{
  "n_layer": 10,
  "d_model": 256,
  "n_head": 4,
  "n_kv_head": 4,
  "head_dim": 64,
  "d_mlp": 1024,
  "vocab_size": 12979,
  "activation": "gelu",
  "norm": "layernorm",
  "norm_place": "pre",
  "norm_eps": 1e-05,
  "positions": "learned",
  "qk_norm": false,
  "attn_scale": 0.125,
  "bias": "none",
  "tie_embeddings": false,
  "parallel_block": false,
  "extras": ["capped logits"],
  "init": "normal",
  "init_std_qkv": 0.0314,
  "init_std_o": 0.00703,
  "init_std_up": 0.0314,
  "init_std_down": 0.00352,
  "optimizer": "soap_variant",
  "lr": 0.0072,
  "lr_mult_o": 0.882,
  "beta1": 0.95,
  "beta2": 0.95,
  "lr_head": 0.00981,
  "grad_clip": 2.0,
  "warmup_steps": 200,
  "schedule": "wsd",
  "decay_fraction": 0.945,
  "decay_shape": "linear",
  "final_lr_fraction": 0.05,
  "batch_tokens": 131072,
  "seq_len": 256,
  "doc_mask": true,
  "train_tokens": 647600000,
  "steps": 4941,
  "dataset": "wikipedia_en"
}
Each number is 200 + 40 x the weight over its row's rms, rounded and kept within 0 to 999. Layers, rows and columns count from 0. The size before them is the row's rms in percent of the matrix's.

# down: layer 4 MLP down (transposed), 1024x256, rms 0.153, rows 518-530, columns 0-127
# up: layer 4 MLP up, 1024x256, rms 0.157, rows 519-530, columns 0-127
down518,103,192,232,192,223,217,220,200,271,196,166,193,221,216,196,213,211,190,179,170,127,258,193,197,121,235,218,208,271,230,211,203,227,252,196,257,236,172,175,171,252,199,154,210,160,173,204,234,240,165,208,204,199,127,266,145,194,248,168,165,202,135,226,135,217,105,234,162,190,111,136,209,229,187,169,221,243,134,196,229,134,137,206,218,142,251,224,184,207,217,208,134,185,187,176,189,184,123,172,151,233,150,184,165,245,206,132,168,159,173,249,234,269,208,207,300,237,247,172,114,183,145,232,244,250,223,183,238,156
up519,111,283,227,198,168,218,208,94,214,159,185,174,235,223,221,176,194,209,153,215,237,248,154,191,101,204,196,183,240,244,196,219,229,187,188,281,207,180,285,197,227,181,178,220,163,204,273,192,205,187,171,180,201,180,195,131,209,228,249,214,252,198,148,248,161,189,192,110,225,162,175,171,167,152,173,141,206,200,246,170,200,153,234,236,225,218,160,175,226,207,226,321,233,211,198,161,205,202,201,194,268,217,199,189,162,198,245,220,114,213,163,233,211,192,238,249,211,243,186,256,160,223,243,133,196,175,171,190,188
down519,101,223,241,155,229,168,204,187,178,168,171,216,204,133,260,196,143,240,235,233,96,214,199,182,215,226,218,182,244,182,186,134,155,189,181,216,230,156,139,176,187,185,255,223,265,194,184,184,189,216,152,210,196,277,208,248,213,218,182,169,189,244,238,194,175,243,210,229,235,292,170,238,186,169,178,209,201,226,236,199,281,245,218,181,119,245,162,189,224,192,310,193,257,239,198,114,210,225,164,177,156,140,233,200,217,247,238,156,315,238,231,202,258,241,216,185,174,139,204,251,188,154,200,300,193,143,211,208,199
up520,097,118,158,205,219,150,206,143,232,157,228,180,184,245,229,227,185,185,167,204,165,217,201,188,171,156,159,150,218,160,166,232,187,128,221,160,132,249,226,208,204,140,193,180,170,286,214,167,217,206,190,206,226,207,150,214,207,204,179,241,194,240,248,240,194,210,200,217,169,224,208,182,185,194,213,212,154,188,203,180,264,225,228,125,199,204,210,191,92,192,238,171,187,227,104,186,195,162,246,200,155,195,201,306,191,182,197,218,180,192,193,168,270,185,208,208,202,299,144,168,224,184,121,185,221,219,192,233,121
down520,103,219,246,176,249,185,194,272,273,260,178,263,202,246,202,246,171,188,177,187,202,237,165,292,234,127,243,206,289,199,211,204,213,238,209,183,232,185,250,190,241,179,183,199,187,238,181,183,149,191,223,176,257,142,163,176,212,225,270,175,180,174,210,195,157,199,158,217,239,142,214,193,175,269,223,221,160,265,181,196,140,180,204,168,299,231,143,197,194,185,272,246,203,167,191,216,173,174,208,267,159,207,286,176,201,183,161,193,216,193,175,216,217,266,160,155,216,266,200,183,225,209,203,215,184,232,148,194,195
up521,096,246,178,175,244,199,185,215,216,176,208,256,235,194,177,239,173,207,197,137,215,228,178,206,233,144,211,242,258,259,198,181,206,234,212,201,198,217,159,132,110,172,300,155,217,180,105,196,219,202,163,224,227,244,154,197,168,193,131,145,223,206,153,159,189,216,199,177,256,184,202,188,215,179,177,189,206,216,197,133,247,188,160,251,139,203,200,253,250,275,229,213,267,310,179,160,258,211,224,188,199,163,224,198,240,218,237,122,161,205,266,226,162,233,232,249,256,183,178,196,235,239,209,214,192,176,190,166,141
down521,092,183,149,175,219,238,232,215,137,188,125,161,203,265,199,238,142,209,181,192,242,206,182,193,71,169,187,116,201,250,186,188,248,195,178,307,208,209,209,199,198,148,199,232,223,167,239,158,199,143,160,211,226,194,307,221,237,222,172,261,186,216,200,273,182,100,202,180,143,191,180,217,187,157,222,172,214,203,191,297,161,224,200,166,186,209,188,141,141,210,227,209,205,162,222,140,186,213,178,147,194,211,179,225,251,225,165,212,144,219,174,170,187,198,147,116,185,182,203,154,185,195,216,270,210,173,227,128,226
up522,114,185,157,265,198,268,251,245,190,87,195,210,184,206,256,205,224,234,181,177,176,224,151,194,237,214,262,179,200,191,215,212,242,201,279,214,165,188,256,213,219,213,221,174,130,117,129,236,294,210,180,279,200,218,160,217,165,174,230,260,249,224,175,152,205,141,174,286,171,197,217,193,202,175,181,164,216,135,264,187,225,222,195,151,243,231,104,235,174,285,215,189,166,233,247,265,198,138,186,230,215,192,194,233,255,228,205,159,177,164,187,209,170,149,174,175,152,166,228,169,179,200,208,157,196,238,237,176,204
down522,116,162,241,206,226,261,183,237,199,215,192,250,187,225,212,162,178,139,193,194,208,212,183,235,213,219,144,249,196,257,264,157,105,222,234,219,184,193,163,211,227,224,201,186,183,144,143,239,255,180,190,218,201,162,169,221,261,139,181,184,231,187,218,197,184,217,251,214,206,281,143,207,238,207,236,232,291,240,191,204,219,184,219,168,212,134,209,214,175,245,201,174,202,112,150,236,249,187,124,175,169,168,164,227,180,240,229,249,176,177,276,206,129,272,181,233,218,198,266,227,184,216,212,231,186,215,176,187,220
up523,099,208,199,209,139,132,204,244,167,176,149,101,198,171,243,239,175,136,281,166,263,162,222,236,168,200,212,156,253,194,245,188,234,236,221,214,250,178,199,210,195,156,191,241,258,216,157,235,199,203,104,202,175,131,191,249,174,210,200,118,299,215,191,204,206,207,249,223,146,183,155,159,205,217,128,224,181,184,165,138,240,174,262,194,205,233,177,238,178,191,216,240,184,182,241,229,196,230,194,202,232,216,172,193,189,300,172,209,194,101,183,156,235,263,184,183,179,197,148,231,202,238,175,261,206,122,208,183,226
down523,107,156,187,186,135,128,200,274,193,190,129,164,165,228,249,292,217,173,203,206,229,225,271,230,193,275,184,189,261,197,194,178,172,174,183,200,240,186,181,223,223,236,195,278,223,277,168,232,141,154,262,239,219,105,214,248,161,226,228,147,209,264,204,151,134,87,322,181,178,148,174,250,161,155,193,217,201,217,209,244,209,119,219,181,167,244,173,186,257,225,253,196,250,188,186,249,177,216,186,198,230,174,208,190,222,209,229,193,253,148,149,219,258,229,166,233,159,152,127,261,181,267,166,161,185,228,191,215,134
up524,095,239,146,187,165,229,224,209,135,142,236,171,307,162,244,229,182,193,105,139,244,173,199,186,178,163,223,237,197,165,210,222,145,272,173,179,181,122,211,175,194,207,171,158,111,151,234,270,194,173,165,203,253,180,255,231,208,203,198,219,197,238,223,238,144,235,181,176,212,243,255,158,180,147,146,267,179,171,295,172,158,263,229,176,168,176,254,285,191,185,195,223,136,167,258,217,212,166,171,273,228,199,179,264,229,231,284,227,127,220,246,160,279,177,212,194,159,177,172,178,223,184,290,214,229,173,217,234,186
down524,100,212,231,289,203,189,164,218,182,238,186,196,227,138,225,186,227,188,195,217,264,213,190,233,163,181,232,121,281,167,167,139,176,314,154,208,218,164,176,153,247,189,235,238,165,238,241,195,221,208,252,189,197,262,236,167,179,223,201,199,209,245,149,212,140,112,168,173,203,210,253,219,160,184,242,171,297,246,229,235,165,174,226,226,168,170,178,169,153,170,201,160,162,170,264,137,168,100,201,146,220,142,192,254,133,180,181,247,207,243,181,219,171,202,229,278,202,199,200,176,186,261,190,213,226,225,179,184,182
up525,095,207,152,287,158,195,296,144,214,223,211,174,215,254,131,169,176,154,157,253,133,236,158,159,245,156,261,227,170,134,182,173,226,260,252,202,207,221,172,204,169,179,188,181,169,201,193,194,242,222,216,300,137,195,210,152,194,185,273,252,232,232,148,155,296,199,216,156,228,257,190,171,166,229,176,264,157,173,135,125,210,168,233,214,212,196,186,261,223,197,209,207,211,120,174,189,214,251,224,263,199,229,101,275,194,225,229,142,175,162,194,192,177,236,233,219,198,221,152,158,153,137,237,247,181,217,146,147,176
down525,095,196,181,169,215,214,181,150,241,195,237,154,238,212,227,192,192,146,164,181,202,196,258,197,225,181,209,175,179,195,125,138,231,179,232,149,239,215,169,225,153,198,179,264,190,159,209,172,205,211,217,246,204,188,201,141,222,177,249,194,266,181,202,203,268,189,222,266,141,276,204,183,201,202,188,194,168,222,177,181,218,173,245,248,232,165,135,221,209,144,173,95,182,164,143,308,267,226,198,263,171,190,174,203,217,191,196,315,254,180,129,162,155,178,172,235,166,271,177,269,215,216,249,261,220,251,187,119,163
up526,099,194,213,228,169,203,206,208,216,212,290,144,222,168,250,180,187,198,205,177,176,210,110,214,112,366,234,116,230,210,184,207,235,219,254,130,242,228,153,253,181,224,164,287,238,197,234,199,188,198,180,261,202,201,190,211,229,245,207,168,224,116,238,163,135,201,172,243,187,183,177,183,192,254,195,264,199,256,290,170,173,165,156,231,168,233,212,243,240,198,248,116,174,196,266,230,132,183,143,221,179,238,166,252,223,225,226,185,261,148,183,179,173,168,206,124,201,209,243,162,208,212,153,192,207,177,249,228,192
down526,102,226,205,221,169,256,263,174,199,255,268,216,170,209,247,246,220,216,117,220,132,279,208,151,257,262,186,171,270,176,219,119,163,232,180,146,255,218,188,205,179,168,222,218,229,278,224,194,186,209,195,276,189,191,123,231,194,163,149,204,120,222,227,176,163,210,174,215,280,152,276,108,205,156,172,176,172,194,202,202,168,204,118,271,194,117,170,272,226,210,212,176,234,231,170,280,215,159,221,198,206,182,185,157,258,121,226,174,224,172,154,131,152,205,207,176,147,266,204,233,244,226,132,159,206,220,299,188,170
up527,128,214,127,131,185,169,238,195,130,273,219,216,251,194,201,213,215,212,224,190,249,217,264,213,187,204,230,230,199,225,207,194,210,183,234,195,209,241,244,135,221,266,192,203,202,211,179,189,203,232,149,244,180,208,156,191,168,192,206,188,259,234,175,221,184,178,146,145,202,223,179,284,167,254,246,147,207,140,139,182,231,231,274,203,273,192,223,133,190,209,198,242,180,140,184,196,204,196,150,239,210,178,228,193,108,193,156,172,238,186,209,197,261,253,140,225,208,235,206,191,162,184,199,114,230,121,183,198,165
down527,121,201,211,110,191,173,247,254,249,173,196,204,198,227,133,189,156,233,279,214,174,156,250,225,137,150,177,251,196,177,162,276,241,240,216,247,232,207,272,152,194,238,231,176,150,215,220,139,166,194,275,202,252,174,231,163,171,238,177,206,184,205,178,257,195,231,236,187,198,272,180,314,109,231,186,154,173,163,146,247,137,208,169,236,216,214,235,179,219,142,216,111,162,213,192,173,188,215,130,269,156,114,185,191,167,203,234,233,202,149,197,189,289,209,227,214,162,159,168,262,93,157,227,265,157,176,199,181,198
up528,090,230,185,191,329,211,273,185,258,188,221,202,137,234,246,241,136,202,166,147,193,150,228,184,148,253,198,170,197,263,183,214,250,243,209,161,173,273,180,223,197,183,216,212,149,186,159,183,203,221,188,257,238,249,217,195,170,169,155,134,218,173,149,167,261,250,178,166,138,192,185,223,271,223,216,225,255,146,170,158,229,179,213,193,209,212,203,165,168,211,306,178,215,244,212,188,180,189,179,189,222,186,207,139,227,189,244,209,255,206,229,223,236,160,222,250,212,177,160,251,197,139,229,224,185,207,136,143,186
down528,086,250,159,227,191,297,239,191,152,261,197,176,195,170,157,195,174,235,187,190,201,263,202,221,151,141,211,231,189,262,215,235,252,189,165,207,198,153,214,274,158,132,158,262,224,184,133,238,228,188,198,136,179,171,254,196,220,203,178,232,193,221,184,190,230,214,182,210,108,202,140,202,209,156,177,142,183,204,178,156,218,274,152,168,227,193,232,236,159,159,236,238,195,236,222,123,238,130,179,214,217,244,214,238,323,204,253,199,263,189,183,215,182,188,163,203,171,220,221,210,207,136,241,230,197,262,200,168,159
up529,108,191,152,164,218,120,120,178,186,237,202,198,207,222,233,265,104,153,193,158,219,151,199,217,236,207,153,203,158,205,334,171,228,200,181,184,223,154,254,194,212,221,277,207,194,219,235,148,181,235,240,216,245,247,241,207,177,168,168,247,128,241,207,150,207,201,183,197,168,228,147,149,233,212,212,182,177,192,168,244,203,302,119,209,188,212,141,155,166,247,243,145,164,272,130,208,196,232,175,184,198,200,146,160,249,150,253,182,253,233,224,255,227,195,128,197,188,172,173,169,199,165,169,215,223,231,156,211,252
down529,118,255,218,216,140,190,217,172,220,227,208,263,167,229,162,209,193,141,187,141,264,137,150,177,166,177,162,185,167,240,200,284,176,207,216,138,151,238,302,151,147,192,147,225,228,173,197,171,203,191,278,211,186,216,227,174,238,158,269,244,179,287,193,172,177,206,177,172,223,201,220,227,259,182,229,174,234,145,236,173,144,284,261,138,192,178,181,195,109,231,192,164,172,200,145,205,262,249,160,201,205,120,203,262,145,109,208,180,192,229,254,185,146,173,270,169,154,200,278,238,225,200,199,171,142,145,224,248,267
up530,101,209,194,265,90,255,208,187,190,205,169,285,231,186,215,173,208,250,220,172,250,138,174,128,165,236,174,241,188,141,178,181,191,188,247,155,256,192,228,249,285,206,237,241,144,209,75,293,176,212,154,150,167,200,179,229,157,199,216,206,174,242,199,190,244,211,158,195,284,140,188,253,200,236,146,221,145,148,192,174,250,130,162,217,155,200,217,188,218,210,151,133,163,256,227,211,300,221,185,231,190,169,246,208,234,249,211,92,201,183,274,191,220,192,230,221,174,243,202,204,231,224,257,278,226,237,208,219,177
down530,097,200,134,183,142,179,172,120,262,208,206,162,155,129,241,178,234,165,146,205,197,175,210,194,214,256,263,199,112,140,236,163,189,215,278,237,165,228,242,128,214,199,239,172,160,257,171,180,226,174,191,147,169,152,179,243,177,281,236,264,166,132,273,228,260,210,184,259,184,218,213,190,222,216,194,247,196,286,188,149,170,170,210,213,217,210,183,172,215,189,188,218,219,142,280,171,234,167,232,165,163,171,280,199,205,189,206,219,244,176,233,210,160,182,233,224,151,208,230,212,172,243,171,105,143,193,168,233,164